Weights of a small transformer language model: MLP 1536 tanh GELU.
Each number is 128 + 32 x the weight over its row's rms, rounded and kept within 0 to 255. Layers, rows and columns count from 0. Numbers have three digits each. The size before them is the row's rms in percent of the matrix's.

# layer 7 MLP up, 1536x384, rms 0.085, rows 896-950, columns 256-383
101:162195140118167158202118130127079206202134142131106114197104163096131128166081168128159099120165046126158122130147093133073178063154136153110148148148150129100109091122085156161151154087120132163189116088135161131134177070127141111111129105105156160063096119087123117130104077104115066052143149148154118155151170102156122138104078072132096103139176137159145101114125127128087077163162
094:178140097098118151085149135161118130132123137086128127165144146150116101139151122089104115105161099146102126087070139098205116137074199109149159119168099124127089119196190131082039147080108168150108141128142168073128124099119100085093093132081152130111145177133141182114147145124151080104137134070162118090121113156103197146103118068199085147105200128144113146132164092143109104202162
101:137138141134097114136133156146144115093117175127147050157173101172141092136092148118150095145112093134109134144120089100138133156159088088189128127117133162125153136106067159081107083187141093155184101171098091145125139144097074113197146150116150162140119129143061082081107046122075087088152133129125122144143186159098109143155102128170181135145188136103186094129087194140140163159170
107:122149094133134107109146139126125161186197076147138106154118178146096096142089157112077139142126113150156136082104153107145090126130114118119105103216190144108146170143133159158120122125159125151100141120139116100108114146123165165161118138103114141100130116123121121144159114106119121095118113118088109174170137170105095102172193166183089183135171091168132152109158148124122144047127
102:122142131119111135158174068153128103195128152126153110130128168165111158108147179143126113114130088110129104123105090120130132092115126073102105147101175146118118104125139094115124140112129095073136104164138117139053119132112139095100123200214094071082124107103122167135112138161162095126172138141168108168087174069156103178139139092059084085135088086121090146132135077086115112141111
099:107145121130184099135125139133134169116106117087134136167137132195156122039224116156155092107131136163094125193139142173107143157121074131123049114177110106142158126180168103103142135128117132096111128127108115148122077108110155078123125114103155104092109138112138128184142153104156084111128092099149108137175123105097115173105099150189068126188127111154098147110105114122109157099094
095:155127110111122169117170157097117130122113131207111098110121192123175160091124116184112078190127097111156122142135126093170167100127120079161114099128182109095137155050158136117033087162111113114126125112148100127146145072139077190073165125148144153140128120143132191142171148100178136090101128124164125150115106125179129109120120108070109077126105135156160087081155147099099111171106
116:176078131105110125172129112048167171149119132160137135116113135108126139145149078125138114150101068147077173087083133137126159113095080141150074109151103120116138146131135106140158147128079115139132081154129143212110156092154101123055139111151096138157104140115075097143156038151127156146077076173125155143115136135096158204148154153097126106197046168155179125121137164134096131104100
101:173158140092142172093136095105056080170157137175112161123137195159122112097124182128168097172136157126135132138125166105138139178170155097162062138140157113173144173090128105141173109139119149169194104107095132122168127097123238110066055133142117146138121154145154096151137141154149096111145163152121094133176150101147152087135104104086156112139144042085155138122157094149123152169085
101:153098069109111180122088124110160090151134140154157136113197180160164122098155153117135126115076091207152159137117086194125057131199113107137134144163158089142109163107099137059153123104186144095171126120126150109136163123153127097081083128158144099149155143120108115099187153105119125172070066079102140157151167111104120117151105124118134121157121165125127165117147138103122131137082
092:121142158126107102162144129155174163126141098147156135151114158116124110148133062117123086103124131106143076165090071119176095123121129119184187104113120084136112138127087111115130094133098108052172095167165115179139119125133152158194195160164082146128125097101098096148088062128096212159114108136147134156083117073135103100114160155171229096099096137143136177138149148086198119097117
102:113134122098116153182108119120092090133136182105156105124118189180103101115148115190138144087150136128107143161138115095084074090143161200164126143137124095131105119104116128131129111207130158183195211122110048103117093120129163109165161136115123143138134139130136131122098068133169123104158088092171172190162167092079145142216076102146115112147106142094132108092112122151152140122128
098:160091096204114089122061111096055170176145142080119162133138053131133184112169146086119054174170158146102157186147116135107145088117116124085157127168143147162105185121091133147122124145154107156156088129119166118114069107112184186051120082164131165129169168111147147092100139135108113101097109100170119107221142152155102135118116096089118156132107142136154129108178164117217119137113
103:119138106131092117113165107082108119082126113180116170122145113192158123136122148147151143124081143146138131160198134114087142122134151126118172199109107112092139050099123116130078198090104094100123124185123133102184133139095161145112136107123182130079129142114120098124089199155167150190181159112165086114124136150132139131126184111115108105127131150128099126157105111127081132061149
094:153163123157149158115111167138116108140120165107105105148062103112101168126154109159156135036195165132181123171203116101113129103169084158135180122134125155076159098125143130101135126178052140148162135124116119093123158109108137166101112083106117096175129143123143062167111126125122171127143133136144179180142140141113065129158157138155093137137036119085162123141093156135033073090120
107:117213085096088160138103137088127131118112183193120165174114082160098128120118166130192102161141197136123104118118105076041124126092122137139124183156064155116142064151158087130157147138099113167141131166078126133152123097116187127090119121139128112093104096089114111170243127143126117118112150108141115101125131131107151145107161091158136172099155150082158120126074110143134130153120
099:118137128156087175078157119099151143122131149116050087101143130133132145125151185063110178139148159131113156135082137106133163154126120148142135147068095172111101116151112124088145150140127084124114148204151114151055134117076140151083094139086137102080154102158084123103177149119188088051106133092165177137149188129170097109112109141118094088122216151146142177063158067130154123130097
094:108066134099163147190134171165151115119126138173161155090117115117132081124180152134090136174089141109138121115122137088168094142111160093186139170119118114141133107102156102146159129107079071142178158119155058181154163086117146168099085100122211163128079124140132133112178131124156115110123125144042134157141190125130121131090135059189075126159159105176159105111089124145134130102098
106:090159153089166175179161102139137152127202120178145151139133159115138121142143124129144102134151091144118172124055083164200151127129115159096125090131125182121148130115076101145175152125046138114139134070170104113147127107139172134141102175086107152084100171099092075154106104097124067122144138175101108084159179111121117090100115140144086118122164158065210103133090060136125175111095
105:096129177161166109134138154099090082140112105154126173133152148174136164133080115180153064121121110165090161099132150118100205126088046084182174135158171132089108108153146088125151163118115094178151132138115148152137099037061131130133141166171196118080092134149095094146104135110091164116174088101149109073090076107103148127143118102078094151099074144152091159099132114145153135163120
102:138159167101148135163117125132097126081126112069101092163135101147096127122115105163138131137094131115115149173111198172036096113185111128112114205108127141163091171050091136140093131070085149119092141124148112122141145105102124153150143130130104101176142167176200130149151171133150116179078185157147171162163130096112109126128171149076100130107099156084167176151143065143127141182129
133:074131138188111122082191107140129124106150075081103122085142144139122144172171095123126125101113122096149133131110057096143106150136159084182214072103065139090115151131109119143179114084118141143138187112144101095141153123120128089110121188147108146096161107119119120101156156145115104086155174148082136109148139165134133149164078113165081108137111076119103175138110126130168113148159
120:142118111195122105134141096135167156120173119111162129129173165131161130124111166159145090106138154132129150145164112173121102098171138110142210167140079091149088153126188117140093137159110100130116138108133126116130093191174177054144151099114178135157195111126139170125090118116150152155136156117084103118104163122134154176050171142206146056111073107065082143087104128129092088151189
103:102098105157152090130182186131097128133170099160118098136134080128171118166121137151124158125079140138117114105152180176101150087150203100108127168149132089132128113164154179186049076162179142178117117185139126099103137158125107086153168091113158148076150121158164126105203159113105146122152129112074137163139148161167169161114100112063115143090115109180145062110176137080106078120098
100:121079109196101166148103095121082120131095119171117114118109128122180082108111128100184141191124173130082139118154134134126144183199109072184108109131213109124065156144102141116190096129105101112157077115096138136173134143095140092165102142169149070101067133167106114111127084106110106098074186152093140094101129107090147070109124127121067110149047179166180117150079106121096148101109
095:090174125185073137127150130123105136160131159146075161130049119143076175126120134121148114143092122192144169098099147190066156139080161078059149162110136082177188124174103190141125113106145111134109136160156094150121120118181126126131064134090107159140097148078153143121138128164059135098105118094168125146147142198153143143174125112069089126186109136118142117110159120097152090121181
107:151162093183135099170144158133125095108163143102098122132099103116142090162158107122113161159115100135146152105110128085147070118138064096148176095099103132184147124162145154108178139134081095103132093127162142080084157130205137161150118095136138101125156188134121136131128115124146119172207116109095140075132162115150115179157172107141145101107107091211160098101107195091133145094142
105:136202159137148154168102129074157139134138174110088151148152172157134161110104142115106139145151094126071109128120159095108159097166080137161136104103170101127078109164142112127145162102154120071068159146152103102090103109137084127128180130121162129154132081102087118154088161155118132118136143137123119135202051071159120087160088132165103161086076158115107133110156131101112068113143
093:115109186101097105086123137120159103191100151136124212120126185120097074136186061139122086148117115109078117134112171087112144167078185117155195118151176125164138078101153120122163141066105092130139136086117165158114173115117188091134097133092139091125099105126176119084114100099085145085113109113100100166132115090105104100143126150086133113120193138107223155121129162123154164178139
102:137111101093115103149098126114096118168113140138098195128158131100184161159147114115069100180156154120119114173085154103142165096148119150121149125080150094155132092122112165136115125130129128168140144161102179176138109145118159100124108111200053137171158147170093126142106113124149105153131055169104195138116157151089147105133155111112155102114116111160141143130169078101130087127175
089:108135182107202140096153155101131096098154201071136110116139113142136092123192212125107106131135096108150078156187070148074098128188104133154141126122187106123126153174150133078136118133181082115133131117146158063062098153111065088126147139091124149120162109049153133031092183152052143144204117131155149185123106124126148147125123135153148093053101178108155123155109176146095090121125
095:141161103104098134119120096097138094181142136108122166050149132104090023082150167111078145166129136079143202134113116179168094080182075137117112123108118094155103118149120079124159143124078100159122155161141132051161164150113099120138081136101123147126143147139171183131143140054130161141084074139116141125125123105170132136144149175058068123118122116076157123155113086083132121107082
093:184128160111099097103126131136160185174173147139114098224136112125105112126148147142152107149124141067138100111129143159133136126146111086127092103152148163136126118108133175151176093086091065201099131066083117134104166104145119124184171150148110084121157123137115140152114078093187144053087065108085089098150153128138136115121169117105131166126103140152120181111115161098150141205174
096:123130132074143102151110144169125161149166166202113081141135179060175102114154171090141170163103152107133162200075059118105161152144122141136105125099185162181083171100104117175156134112119127076164167096145176178097088073109150109139081112124121096126089101090197095118081107119122131150143154073142061138148158162048091130146113137090093153092150145138129132192090108157098063109121
096:157142122184140152150097116130092124110120146132134099059093138121146114095110157177101158106103098196117098093038127132141119119158060147141152129157110109100112113051127088059097216137127069138131154087085114090123143113140187119101114154153163144158131099065191160101147090126172142128096087106074126176115089142094207080099089100116111110158138200183147092107118143167076112185064
100:149079087143160119107141119092104156099092133134130122156083105134118152123100117117164169153170076073071118162107154060091176092105146152126147149133079125117116134198151154091147134136131107138093112103155103100081085081150101100181110182085115079117141058123141140099104119167162137101126168100181145147174140118119115145036065119164119171107149177085125056082119114121109115055201
105:139147099146132144076146098162149175163130086129147043118070119061126193154132165113141147096104080170147088111172152100101107143154091109109194105116108119116120139100085103181119075125137165100101122083169140126126107138113065125125184089120105160126146078100118132106100110219158151099101180089099139096156114144148186118180111061165069062137165158131119114158140090146099077158128
102:120089133130109141140149145172140112020117186119110097116099126142143095105142137134230134154067143123106093110096163184125163164100136139135176152084148184084119085098117180131101145114077101116133110134143070101122089154122143139095141163148077111086108117104151140123130162096100119153086119123154133103128082090119203114154124092120121090135168106091104097156149132142149160146093
095:119164149069092155160139135106181111061129100164109073136145117212159145134117129160130162059122148130140120138113108145122129113113119076153090151115097169176134116134123121136163108124129150136145065120155145129088133098138089197083146115152142103100129135093144120135069195133117109114127138131158128171139112082107119134191152128129108068126196057130209083181088098086122107097120
097:168097124098109142119105110171140176126198122134102130132109066128175088103206197114081056080125130079132143132142114141145183141121142105152166175151094095133157125172115131140161148128134090161106187124141090155143133166098147154101178158115082139076126172087161131114123125108096134142110138115121121140169152120140100079080144084158117127141132137120122144170174126158083157092167
102:079142108126144105089121143160103104158142161126135152139202147183132140077124091178138112099099129110200145089134118087107107149142133094128178149126126094138162183093164104105121113086130108205159146141068176112151142163133112122069091096062198141050074108126175169100133086110159134114126158156136100119119082166129085198110153059166144161193106115089143029179120153087132119161120
097:116065110101149142129104176131183122130085149095155090119103129166110117137156150157126160095099174185158156179103125168111094167127112197175106135126147126149149158090165126122080142117142072146191166092119144183140141101076131067100113129136094132125117111086148106147151189085155147063151093138141103101104096039158135100106083130108144112183167106146143096153087133138148145120119
096:137100138158092107124118135154126161095089127072130142124106146183149121123092150160160134135151145143160116093135121126129115133171167133110129185128104137122184125126093137096126141116167132162146060168132122178187132069113180132129128113132174150146084161192074128150084093124167116177122123128129122121120109168098164140156118103109143089137158151137134113138075184126064103094088
099:093107127153108127127122115109126104133066154150152111198159130167117141125127153131138110108113142162159154137130150162163200090169122125106181108156070086144128169144057070144134147112075099189117117126126148121093116155193113173128154087166103147172109101150139128123204095147167185170113132076067138082161093187096170168189139152106088122134056136132202107085139123085154175116151
111:159094167124108138129125135118167108117110210124104096112157116120173095129137156125084140134097119163095130146137128155152160092109109162109117081119112134098184122140155124176080144093132134144144149138142122094138113131119179128133137134123087099081219123118148114147087148187087065149065064084097133089094111060123175121077081122133143110146117179162124115143132123132095126117114
099:139134125092175058080117108075119139148122139108134091110173069065214130095136160100107137088060143117114138102150129135133105111104136120121114084117112129133124103117125132081126101061142121084177152127117120129194139131118136142140186176155120239133056126156211159095127113119095116135148145078150137150145150128094142122141128094171112128143102113163152091123095161125108127118157
094:140187078115161100138180108097167110108112060128124092124082108084088063086113141111135103134142126079158130119129161147099131172166120127125154143110139197146139134096062107130163153104116142159128149110120145148128102167171155126117089164019100067102166093118163169087142131119160169130135096096142175116136107227121147156132125156172155112144093137114122114136095111134146061111146
101:101127142184125145134079101101063110105155089145167121207137087115120107141124110144111108101161181091154145212136107139124097138131190087131131209149112099141100079133160118126156125152195142163158146120153141144159138125118087082151125186136174150100109118136167111114193123120033089115164157142119149144136132096151151110155115123124096089108144114066116109050163116076178140127144
099:135101095130140193104111134084191139105139162116113111133152109141110075169176100112176113152143127155127209155107112060101143143123100145123074154101217149187110149151108119121082106126138133146114080089192080129079129112122177131163126104153169104067109034118098138128134137136102145121110142141186134150107122087144153141102162133113098099120174102087170133172109148095084052129096
116:106115121121166144118143132175120167149127115104136122071117112126151056087135081133103050170060157156132160112153187114127140085150095196193139097149151124028172105163139118187135112117123112092137177122111124064151109072153131113119119140097174177131125126107129132148143111139136127149099090188123131105126092114142129142174192107150124151171151070102133141112163099176152116153152
114:116096123108157125165128063130125093158168159102093113161213173121142133151192122100195119145135148136110133105111105203089132087105161180154137163146157156126116105116154115132120126171110123088114128051105130110138126111157114156046158150169071115135149183100112107120149188120146108142088138125122175101071199154148140132096081112156150173124097130096144133117126145070122084145096
100:120116109117112070152129104110124161145170141144111112098113163115138072139150146098185133075124108127158113044153066158138185101145131107120142094111196169116123111135134157110109130146108198127150146142061115117157116131165120087123152158152146135092121113110129094112170075101091119138156145148141166143139133137111181112119162129141137107091124151124109108168111152148104161101165
099:133109143103082087131121154150130134131114168161118169216201107155053123086177116062138114133092130146125141102116091117170127135137135150095073132094114103138091080125154116132121141138150044131130141147156101114146158143102149110142107180091106083105108119078161155109088045149089161192124118171048109116141129083136122149149152125113138107126109089130161203174156121076155097089110
098:114125128174082125114137109133139139139139150083154178089104063157131083131140176137151097139125096107059112118166133155161120112096148085155136184165107091100171064127095197192136097092123158132107140109121133143163116105100148135136231145147147122099082169147127181177181124145218114154123076176111168120111082181162150151115104114127094089160092174146136136119133150167197156089075
097:122126149151144060158142092159128142116145182063114136105189166165120058127116119122140110072140111151111124100153112186066053109126098210163154154168126157091182092156119095172093116144105118118082062088111087155130108122145125079124161106079138150079139110087092086147136138185125043129105153093086137139174157109112106155106155119128152122141150158144150157078138187064097083132127
# layer 7 MLP down (transposed), 1536x384, rms 0.0749, rows 896-949, columns 256-383
089:109141137121149150106174097108097131099146161139161140105139123102099160107126091099115179100114153159079161129153182104132104108108144179125142140102079086143152117098115138143103140131140111097103095153116156159141111133255160181126104117132046152141121116126116137118122108150196075136086112123140057184164144059070110137210133116132128138124091164156084160132135133160074182067162
100:153105124111087108136153194107095091131135148145226090107173166183183126171186151109115090161144114142095139151154122127101117151118152141172151106137110155157119102124070126169107145198085168090167138127130115140124094133035082162122181101129237132106157142151137174154091141099155138129070151193157097069065160125146186117140087129156120118066113137177108150103161094179077137159076
101:134187119152202097167145134127092156104141135129125073087113153133145177116118073192130122169188143127121147172159099088138140129140093147091086118135180071138138141103128156081099073159165153128144125175100093145168135144120164103141203174139073124123133119126151148141122149162110123136135175151139126069104125100206097142029136111151145119121078170127160193093095133126139137156064
103:123092131088118097113091152142084135123084128111132075079133139097162049122151129108129086087102141097095089152132152155110125101163146142121117138130131130121076122071110083168132162104129180097123096169126084093195091116153112134092104127089152110111147203112124153143162144108092144175092155102129109149171103086193074076083143112109107158203180045157099135150165176121081168086152
103:133174143155186115130185156160181116082138108146094129085179104113078111182113116131139123155211123150105101148129134062115171150087092139090055090090151120180061088145139108067129138109158161117107144125210150131060090128160135134134126087171089183123171121143113100177059104050155144157097093083141133178171129149082075156094101152099188097181115091139116081148122089109085147166061
099:130128183096127093179142135118122116122142077091124104103140114148118103178204139129146066120113078182096145124128106155141122104117166092120154132150133100136111111162121124108112105046121171074153133138120119161109140144160165064132098152131154126124151115110226165091130169065117134050131110157144153133140124071112131125069103155136215121131084112141170114128145137099152096182175
095:092104151124121099130157091127137188122075146194152132090099156144119177122109146067124093133099122129108186108137113141058151158152160175111097126164067077136102081136129069180157123048101111200211178152106140085123112085119199169125122158120097141113124138085113132149166135144153160119134158147143124137121112171068191181106104088129155109161099205116132096153109169130139117097136
116:179135112138089151167089137119126124173161146175128096165130054132134177115147119152094108143154126125103158163104086102129084140094159101092133129182188102172146179158101096099100104067101062177149119160114083137103104150196112127116108122118123138153191147117126143137156121150084093124124123131114162153115074132133140125149174122102167101088151211128054113101105099142175110074116
099:078129107110133107125116123106120144157081109134054112121160206111191040160116110077083075104139095143135083127181097161142119093148150121144126159114150080119159057144126152141121132112112112105161203139177187096076072115164103129106191112166170092186200151165146158137081149114133156140136148153111170162112070137122089141095128128101180136142112138094186062110138147072124141116156
104:065082155158102133114169095109130089165115081080143122122121130121129145103136099142107128167092115111161191129116124072146158157138105135131211085105071133047146119135156117109091141128086144135117154096144066129091149108115173131090100130119168163130124144166148118136144143155116135188157136095121109138138125173115143093130127060049112172154090092163138107111168151167125145151166
093:191129125105085110079151122091161082130071170128140131101138124135166124053132111114159134097150182143147076119146123150148122105125088144127183087136167108125124092120137131149105128118093176166117118141131081056179054119068079164136136125059133100067163112140169132170166084095157155088114162156131105048158089132157055125204088124145169062136163121148189117153165147132080134125117
099:086133149095074106117140117112053145116157146175172089107181158140125109153145119064156113127080139136157131182163148179149098079149121153100042189067157174088085085101134095117095148150136144189138110175154129151165106094104163167137123102071116110158106129128158098103187163116200147087110131165094107110083111094122106134134088107117154127185136123056112122200151028154127162120149
096:123089132107153128094163099185134110106120108124151155078142152199099074132117119142125093143167132151093120072097144086131143162148142121151105137122160109113152149142146123107104178155120116103097124106108111148106115128173096137146177199138102142162096082130127170153088198124045130199136145097131147125100097135187122115131144118136138185070107108162147109155131140146173181088076
101:134086120118124138132120146144136128124145114085169140077201125111146171132098086151108091149085078108141075104106144134137113126115126147130112102159113173142083128139127090138171123092106136103184183163099084107144098129142104147166179062137035104146065127101149096114140101151115142075107069158204120140106134127104072108133169127153155154155076092118150116132131190103137186149086
096:070135175183148080119125089137117204115154132110143100114145066081088176154175131149169138123130107143119071124121134138162130115109144121100162202096139112128107129163181110114133173129114131152116146081115095128123091116184189099144130165170142146106130140081151051061137160126085105090143085142150120108143158136160051162170098113148108124109163141176095135101085142160131105115135
096:123080102119094097118146085086079134120135055120119107116141176103103125172147110166017135100166132104159114109098118126181082194156209059139108083175089073143140137126103137129091162086161139143081112109173170153093115161163121110199127125100135168170112157070101149170130091097133133142112142124104157129108103134117146128123071129083170138136118194124111136160120146109091158052138
105:098166108165141137115094126179070134114115149091080132085137091138092168165135124117091142128128137113110181158142142107117111131156145149107110072177157142117125164156122136131109129159114128108119087120146158154111123203147147117055148145070151159139085150116109128133168177142105125172050076163176173191187106130087163163094124073140091159100190148098125141099140140135116130143121
099:101162117120090118131146098118113137124164126153119153126101122063134120134145136154117078124102129183141084052137103163121136088158161135125116106089118095081101109133136194136147184148064107119141111133167160173137130116101161163155173153169158099163184122144123175121110131139170135147145106183112096121169055139143161073127114115096167178094111119148195148149124167104190099104115
108:124121103124135128135130149198128137076095065148148189079140130086104056087215169143161159095112069146138161121087114130105130075131136070117135100133069167090116103204160196143154132155092144055092097168116102168145118179089109114131113125116103130088114152111149136123107136112132137098117141121101093139156097079149101124129086135137093126113160154140148167141156092168135184116110
106:059126087121173108159098212086070145119101132137084180140101074101178117082147140175125137146138136187123155113129165118115143155149153130158180113130096101142192066063171107173088107122163137105195126134125154180133132102141153077154126194120121164168134130169131128149122113106126138204132195085152131176127107095087113132143191098111164134094119174152117111078102144111081116078177
098:139171142158145097121094089114077152105159127098117134160154102106088177201143170118107124118151138165137163185127130161119121144130179096199132098147110196122154165141139093126130110143153133171145090125109158144112117108117134117159126093125149120118157083116095153142108112141144116183173165150187106158105145079120115129072119109144149076080178106092145142204115068121075128172100
134:130085110179123140127140140134129166056100124114145121087162134133145116133131144146188153145134047131138068113131084119135145098156179113114128126165136133045144176135150139143141103094147151157131132099138047135092094158117157126069091136149196119134086154081161122138125115127122145109071163130149177117158104161141116095138099120123151134101104128132084100110123146145122089074137
111:140115133136095087163128147067098105189118132153111135154113130085140078119132128077124109119121076166151108130120101159108154153071128117143103166151135120122112135109146094134114137152136107132141100120152213137088040142162146123106145091108106169147103120131176128080108166143131104112114155116105106112154120098096115164130117161086120072106165044120136138202094154134056140134157
102:111132114135129106087116175129119113150121132098086162127139177107111150139148119123066054129127145063160067130145126123176105104102138073116187075188140153052082092131078111144120151187134095192160120186086100073117090102165185239149070151127118090171150174168194121140120113110126130129120107107124146142083116142142160163126061144151156095119111103130094147095124125130122084151141
097:104130126082136168172129123127141060160106102125173108163084115107171169111056087109119151078168136124192170074161138079130089126146064160164101148130168152111158149151174121173051154132082045126146082082143174117109122165133127100195081113149122077126147113085092157141175192140151153107149171112180103149138096093166073140169119111130147175150120144179119072143108193168144076169088
103:135134139106067108127109238158100170170110113145089115127109122144091151124118098086131121102138078110166146140145134128116107093141177144092098083123171143156110154132136146096142097097139140172174077068134124181100116134104115152161141122083173141141075128088123106131150121160128104133225130130088139118133150142110116119152181096129091125126105170138073095071064165107189118181061
099:109110149115142169103172142153145087124081148147122069099123157117100130194170171146082152087134145151145090161129164057046141183107120088112109199139111122125243151142112112094097149135163099135115142127133149144166082191154184086136103155067127092146138131096120125111053104178089127137108108157140108180143114146110107162080023136140175132138144093095098096121134115148148177156087
107:154146168077098133158181143109123161149138095118119094057141141069129132110163150116176105123099113091088097185101107124132125092118113082122117083104094094152094153148131125132107115131168164138081084142135150112118154148111125111104089127074124076137157181148131092146089087090144126151082162106114158114086104128104144190226093072087068126092176130140141101126093133106136105130108
094:178178133172161152099133130135083137076119075108098132107134132133073088139167088142084153081067066142106069111062123102105116148099120112057108122145120171107160139122200100224205128143131117140159101122100129055150135127163125137209150137127160103177144102180162122139118159085104080183134155168130164137104190087166133135212162098099113091166091229154142105182110137147066170123091
097:103121087059165132128120113198080135100125183104119153117076140068135179154143123105112160111180134166152140152116121176127141107079134164167137134165134132169121071143176153103131095105149159181119098128101115176153095112076106132081163134149130135148167144102127137139122125114126154169021092104120143114187108128126074061138115104118146080067074147112132150149145133138140170124136
092:117153120123150163095154093138098069108084178129147124150131118120140103137097172135093112062159156177142158165136150134116125132157092100140180116059067195131080093104053136127128123116128100128117140139117167109124169134109131076113180156131056087100141092131084210126121111127099115130102199141171066123102126237183105139074113136142122143107116158081150129108144144170116122128129
094:136103095104147170115054188141157103056088159153129142128119108119094118152149087145117123115100141177092118110139103165166136109080123163155145104156055103121155153153172112105155129097076106156107103144125106114096106178129101128133155099097154138089157113099132109124125157058086150207122112071088087106127126153111112161131134144167166168127195217161137111136147125168130156107153
094:120114103163165076162132102211113154079141148124110074180122164178137081143108093147082168106115106142093083117118136139093150124143072149153138102145111172134115158155112120152114147087105084082115178146131078077153115172098148149173230208111153144099091149118073103161072136177114143103168133149209151199110138154156155123125125141084141120099083103154142145081177097124127166139163
102:136132078121138136124106144077139092139157116132109132117137124178090095106078159085090097044119130079111145170114134112176067093137118101179103179125134132154125159117104130146120137138183070128152075166175117103183186149138111141102087143101150072110138159088146108155148162079145068180142088130107173122152124083140123104132088138168109133124136149160134068158134108134148125106125
099:116113168119128104110129146172111067095122149132068141169122118132068127192146128108103119128142186184137133109138114083111128125075108124127132160079176103124136094150143163098128157159122130133194125184169147138109158087126204185143166131073100135178121140169145081142149104072149120142181102071122122120117148138093136115155179200167126129100144135152118154057168101090166149137117
102:108155165054144188198113079128130148106097102109121099135136125092156135212127146121088134113164170138067134115087168114180170147138138155071070151205100167124155143117137097133097123173117125140143133152176200173086105170139116116151138122149080135085090153120128076094099094177143077175116102094107080177118183131153170145179133167170163117079144171115144124140118149134124099101181
099:081188046090114088138096164120175086083108116107151196136090152181096142149113125141100142070080127119138125141075107057136145121123126099161096103150170109134124143097094090127111118185157185102142100162150169103082092082096069106173108120107088111145149121115132098190081093163119188176142133147160112158113121094112142129133150157181148108183169128111160059150117112127174186113079
101:069169137125111063176137148140139138111133107156152142110181098118115139141111122162132137153138063157116204191123123127147104108129111051144112154134112098085146114149163147164149103084094040112096088144102084133130150160134133086126137141117096164187146128141096165121113143116131158159123089151104115110095125100127099086130147179103129126133156107141134107128096122120148060083132
093:152094150143134139118153088140139137156123149133084173139155122147121133104067135123106159102141133144096137175137164062130126150103162160099128135178162156097116068107095133111114093090094116161077170169062175159156128182123171134169147107139130143106075112142097185194110076139117090158180136086193099108224080121153111128050098109105120099159089118080169154076139166069159147151131
102:109145069114131145155137163107147090139141133073106114149135164148095159157134109123151087135127084147164100161122127180145147088150091112146109083103125117125165114104117107172188145135166157085118122101123101138140170120099117074167130120068175105118198086118160151105132108161161178153127093106147131104094055094162138172173150159137144125170147169153098121101131159123150175117185
094:146067093135103108144141133096132126128128121122114085170150169127095100151127201138083140151106121172149109129067057124202104145152161135125127104140152143136141141095113126194116134113103102133111128145137105107110121076163175181144173149108123115155172076117109132138242146171184183141139075097146103114121113106083082117184156161095165092124134106133117088154128203159133114113167
099:167170142096132163148157078093133169132102125167129181134123176158188110096101061128169117183089043157109118137132110087142116144135137201134126116119131157098169125132114121049135148082196118135165160116110138100132100111103196127106104139173052170158065118077122083098120133114133120113158087119152136146199119125100156134170092175138152152124131111187121132135144099176129125128094
101:098088128101144115156120118103104097181146155059104167085073166189143113075059142123138147154088124166118143051131133137139142140172156107065196099104030169111129076114152157068130131137133061123110108148100101106203176078071177082141140155137118097092173094177104109103164171109093199129121140102139182162145135172134149144140169123144094112089158105122128145067115073132130112106130
098:199123141133168122126115093108115119082171106110136162114105107170162140108100116197127122134134129123168092125138127150166083094109169169174074179134155111088127077117121105147144152030114128116123148065113175134128129080102023119120146072147095137137107177110137114112124197148102127117103141050138088192159133136153118109117115104169161131149153106112104108151147116133158090134095
099:131093115140138179092122129130099102177208086145080112118079135114127170058187128123172064164187108137136155134108126105110120125122130103108134172063128146141067101163162130113125081153116105108083091097059113205116148196094104160104081100154096096109072172085114090110121123094137132080206145191133130148112114114088127125141147123084104076116188060083164080096106124079149135167175
102:160113101141101087102172081109080140119164163156134133068137106107143143089086172078114162105098150142147083157186187094105191177163109103122132078135158134112180136227095121094110088080104128093128178197118139064149102124109153142120152147140112069132123190162186136151078103111109131144094150145131181134147178117150152168167105114192098086129097099165140123143111109144147136125095
094:114163144126182146147089156185170102110122071156135132206163126155143106073108125159135147117086160126092165142170118127205129103105144106126167107144053174148122135116133095126097126111168157171160097112122149106117148153134122129141143164096128092148175140090139125117128104101177190147174140126128133179165110132096112172091123170142078147089119110146084113150132136122188102139143
101:175107107112130102133070128105071133121139122157132155134170167133169122167155155145154077132179172073190171123179145092129085122158127081153167144112052126110120121159134146159143085166165115114152158168128113087136138082126104029078139134100149111146120125116139142122157142109171157111105145122196095130172115144144162073077139129125167125075099100099171093102133116159120149038138
104:168138081048144131113130144117137133084122133103107134194145146137121120114148065083135084126178131110111150150160137128175119070132160142087189096150133131102156161123190115146168125162119132159154090050147106130126071113134158110090120117114171169073182090154127143149146142155130078067102095147158112130132143127127135101141180119181080110121112152074150122099167126052118103097101
110:185132148121121134175078141158177131075177102114123085104062109162071132166105105142088128141127128151145146134130107144179095066113125093147133130149089140058145122093154153107129127105143127119166106131104122191074139077125113143139100168103187206137141120133123054111086148193124107123108132175139176176106134186159127193139106144153172167148134136116075162146086162147138105105063
114:098143152161125127110107163075051149153058153101100137110121103147136102186116185090100120157087169132122212140168153145104138117087129088089100128103113156063126155134083166131177128096118158158193156091118125090095114136105150116105139070162201164117171149128130069085127212110126087080100148161071119114127172119128138128085101130071092082138212158058156117155127192155157106177184
096:123148159169154131115180105085135097179068114150158138159136184125082129161128163156140107118182165132114123085139162213120138140162161148102122134132141181164123125161166097200081097134149124214135126114092167125105156100085096139099095078149116177138203203076106155157189148138129127114176099156147154131127170085105133151091078124191089124162136132094102163109061139110170127172155
099:119158074120113054185166073168134119179146174092138113136064162163172213120175156130144113156120183058169177144078142125141135154137113104128150106103136153127168150167105120145107126138183167078150163098104089067152123096120160130074156100045074129134168097163090152109138113205110170093208113164106057139165136113071137160119086125165140140115104135117121078096059097171105103103134
099:086111087093118143157097158119147101124170183136081145101146129110169137106173121141163113105153134154155061162116133212163160109116179145173133116120142129162117153112056118137107140079080094090112142112152124146144099099133135082136084069142117180160119165125119102188163128109141176117200168073207136102154128162151143145146179144163131115138116181121167151089153125104122134141073